From a checkpoint of a small transformer trained on Wikipedia: RMSNorm before each block, 254M tokens.
Each number is 128 + 24 x the weight over its row's rms, rounded and kept within 0 to 255. Layers, rows and columns count from 0. Numbers have three digits each. The size before them is the row's rms in percent of the matrix's.

# layer 17 attention output (transposed), 160x160, rms 0.0861, rows 124-127, columns 0-159
097:163121129064151132140160139161127115089099123169148146140167148106101114082116106123139156130148107148145169134132133171146152122122155085126138095101123111114120126145136119141116125135125151116190155164118143085150099181124209136088117123122138123117114149134118135145185129096104083120139129121161094097116129113082133126143144136099167121107135128103093128099110114138154135116091116113142125118150102141171158129104123160098111098139127094139128154140128133065142122119116127
087:134176106162125123123094102179126128138138133130127126118082119151159143140135155123105088131107119132136120131111140104126121132163130162156091130079156116105135090065092131109112148126114126097111131070127169186115172098155144126154094120121139115112151116119106085121090149129119156163110106147154120147140159125160132159138123121120118150201158122137117110137123156124129163151105101137150109114110111109074127105125166151060132138169106120110136134113119158139132136161122156
087:144127146109141120159116146124146130152139125102069120141133168098103145097134096115143114167143141122140103135118139126132158126097147179088096096113132130136060118142142124096121118097094127114105133178106117137115133165163133167098112125121128132147138099150131182110138091171115129138133118146149131107140079115165120169123105104138117139110106168137125146095095096143102209122151102103131116141144153124155101133142103127153152155104079130130152153094135139138119141126189156
088:157139136039133123095166131135104131117096143144124134153172126093103127153126083112148176127111108132141175117136121137108139122135162124125117099127096116135133086127172102178121107125144155131155162185135104100155121157138179116073122153173117106123113138151110167140159106113120102129133125125157097104146105117117152138124135143115140112087110105102122162106117075125165126103145116141142146140150131111149136126135111142148108154141101121142103179106134121064141141119159122
# layer 17 attention value, 160x160, rms 0.0598, rows 125-127, columns 0-159
083:130151179090115189145156144125148122124142140123168150150161108155120133125173101129147111146129088098180167103122176124121118131149134105107111113117104166127101127168146111139138176147108143162115149135129154187132112124139113186119144109128154152139105121103111113123120132113153123106151137125116108146150095145135147129136144143093124133152085079158137114141133127127080163114091130127138168154094094116097118129140126143139142136067098169142120130113106090114103105087164101
085:104117117114128161101144137139127101136108163146141118161133110122076192113152139129114113122101145140116163133126127113129105127138150137147164124133117126078132097165148144076120139082105152128165120092178115128139136118143127140149134160133124146132138120138136107103103073144108085137161113141154160126120133162103102125140102148129171100115125133158158107141142085123121092126201153090103100156105114098135137108134113093130140132097080162156152135132112143122150051110108100
083:163131121179116121138116137152127113125119166146129134100103140114083090142066136144105139102151163149091107143101125158206103116138128151105133114173125158145172091127113117112137096116180114152156119129086120109159119147122142128143132091083114167143105098121137115127154127105076120116142111131147099085121150126107106153117126092099111091103120174147093166145146117112102113115132117120144105121100146133112164126140125116162093096120137153093137127149129171165121160129120114
# layer 17 attention query, 160x160, rms 0.0622, rows 128-132, columns 0-159
112:138150155111134147069128120115108146107150075144117148131147131176153170159126087138116176148123111102124097122116102104158175126119161102154129124152119149136091163122175154156095134167103136134099082160077128123090112112144123105102102169109127142109114136152136142125118143111145128113133127172133140136138133143173156129104129121128191126110126144153123111148105126083128147137117098113119143142086115160154132133154176165134144125156111116168125154105147108101112145182158131
121:110125131135132132117127146104138162077123080162076134151157143138172157129142104118154132166092138101124090144162097117150120136107134111135143108120175188130090159088139123109154093172124123166089108159096108112139142125163154104133094160113129150119121154107127144136117144132166150119158136166088103124102118162152103103121118133109169093155122106133112089154100134095100126098113114093100142105131124159103100144164104150151155160154133120160140152126157113119101156133121130
125:109121146137124160109146112117131154109144090156121110142121156172181165147134114146131161153119136102113079133145100113152158095122134110151143127127163167132110168083155147149112123175098131156096083156069115112128160124146136096116104163097116161100137115150159151154109156120148110121116134167122122114128122154157125099108147125122204115121130135140112112149111117107104134104093136106091130130131108191132094167154149170131154142158133114158125133130144106118109135176132104
090:144073130130143160164117134117118137105120127153139110147119146139135115145146124132165139139119117116120154157162140135127109130093090106117138130141151168126083135105144083113150104174117086132110137129127072100147170117136155109169147119122130128128149125089121139134122156144104120120144117110106105092080118150099061078096106131126111079132113132140103079136075159121087174117136125090133102135151123146091129131112103136131087171115100118106153106125165108110094102086152136
105:105125114135112077123120126158123092180146140099119166128120141114098122142131103143093121120140133162135121098094158149128131163190115143151097113120071098134188092161112152109136150089141132112154136124124153157129111139114123148112115111133149114152134109173150118131165098101126108138112139108165138156146151103144164181147112134135117113131134110121131158087188116141160105131152111180135131130139140123137129126125116082128126110137164150085143131144080169136198106144145144
# layer 17 attention key, 160x160, rms 0.063, rows 128-132, columns 0-159
085:139102089137158125129123126132087119170127160109123103090117129133099114103154138150101130103166122125140168154110134153082134167130136152108136134090127098141118088171144102099121146093147133121137168120180176145137108114059102133114137148172132126095117123137103143116137120119123108159112100110157171126128156095147080131146132152170106146139158133175156153155158116161155153150105163109172124132140131082117158091117136116122118118122104115106117131120101167148147125083103146
128:138151153116133102088135155136112141124194131158151129117145100177108137151159106152115125120143124117159101123108109124109167098122113170143125108132165137124152153144163162125109158069114144160113129138118137149153129095137158137147113120146134136115130156231103124093140114116132141120124150126148128167170133137195146143140133103133141130110131150154138145121182105118117138119120113150101125132085139142130118128138194150151133105142133141135108202137126138096157118129099154
099:139117101130114110097134137117106151116141164156143132130131100140114129139157099152103133100125123111185127101143149124114141127120128147137138133104147103138156120164132130118093164093089138144136108136138139146123102119123153140160123122128180151090120151237118134102140132128129149148133117133107138139151140147177147124129155104160113123134116140155160141113162072123094161121139103140105126134113158082156133122137152147149143103143122142159098229146146162136163111097097153
092:122158164140120118137137124067142163104178136156102145155136111124133137162143095151107126121113124137134081125150104128156137099151131125147113141155144173150152168145152174140123128116095119123136094162073112112110139124173179163123105155113119122139100141199116117114109144118153153110090141098128106153124125159186167130142129075123155121134095116132118130146160112117083113098114106128144126115088148145142107163142136132122148122198124135145126138161125136112130151161095109
080:126102125134142124162098128139107112164102158099118090117123152113150160091129157122138117156105145138112194135176150110128118146117111112082095137105128112120140105118116101156107136136128142139141121094161135144130122129088132107146155164142181117152112139117160093181161131142098100161134117143093119156099130108125118145114081162144106148179143092100145096160083133159154156145160134111125140134143114069124133109124079138170122106075122090128113103130111148130122115090149140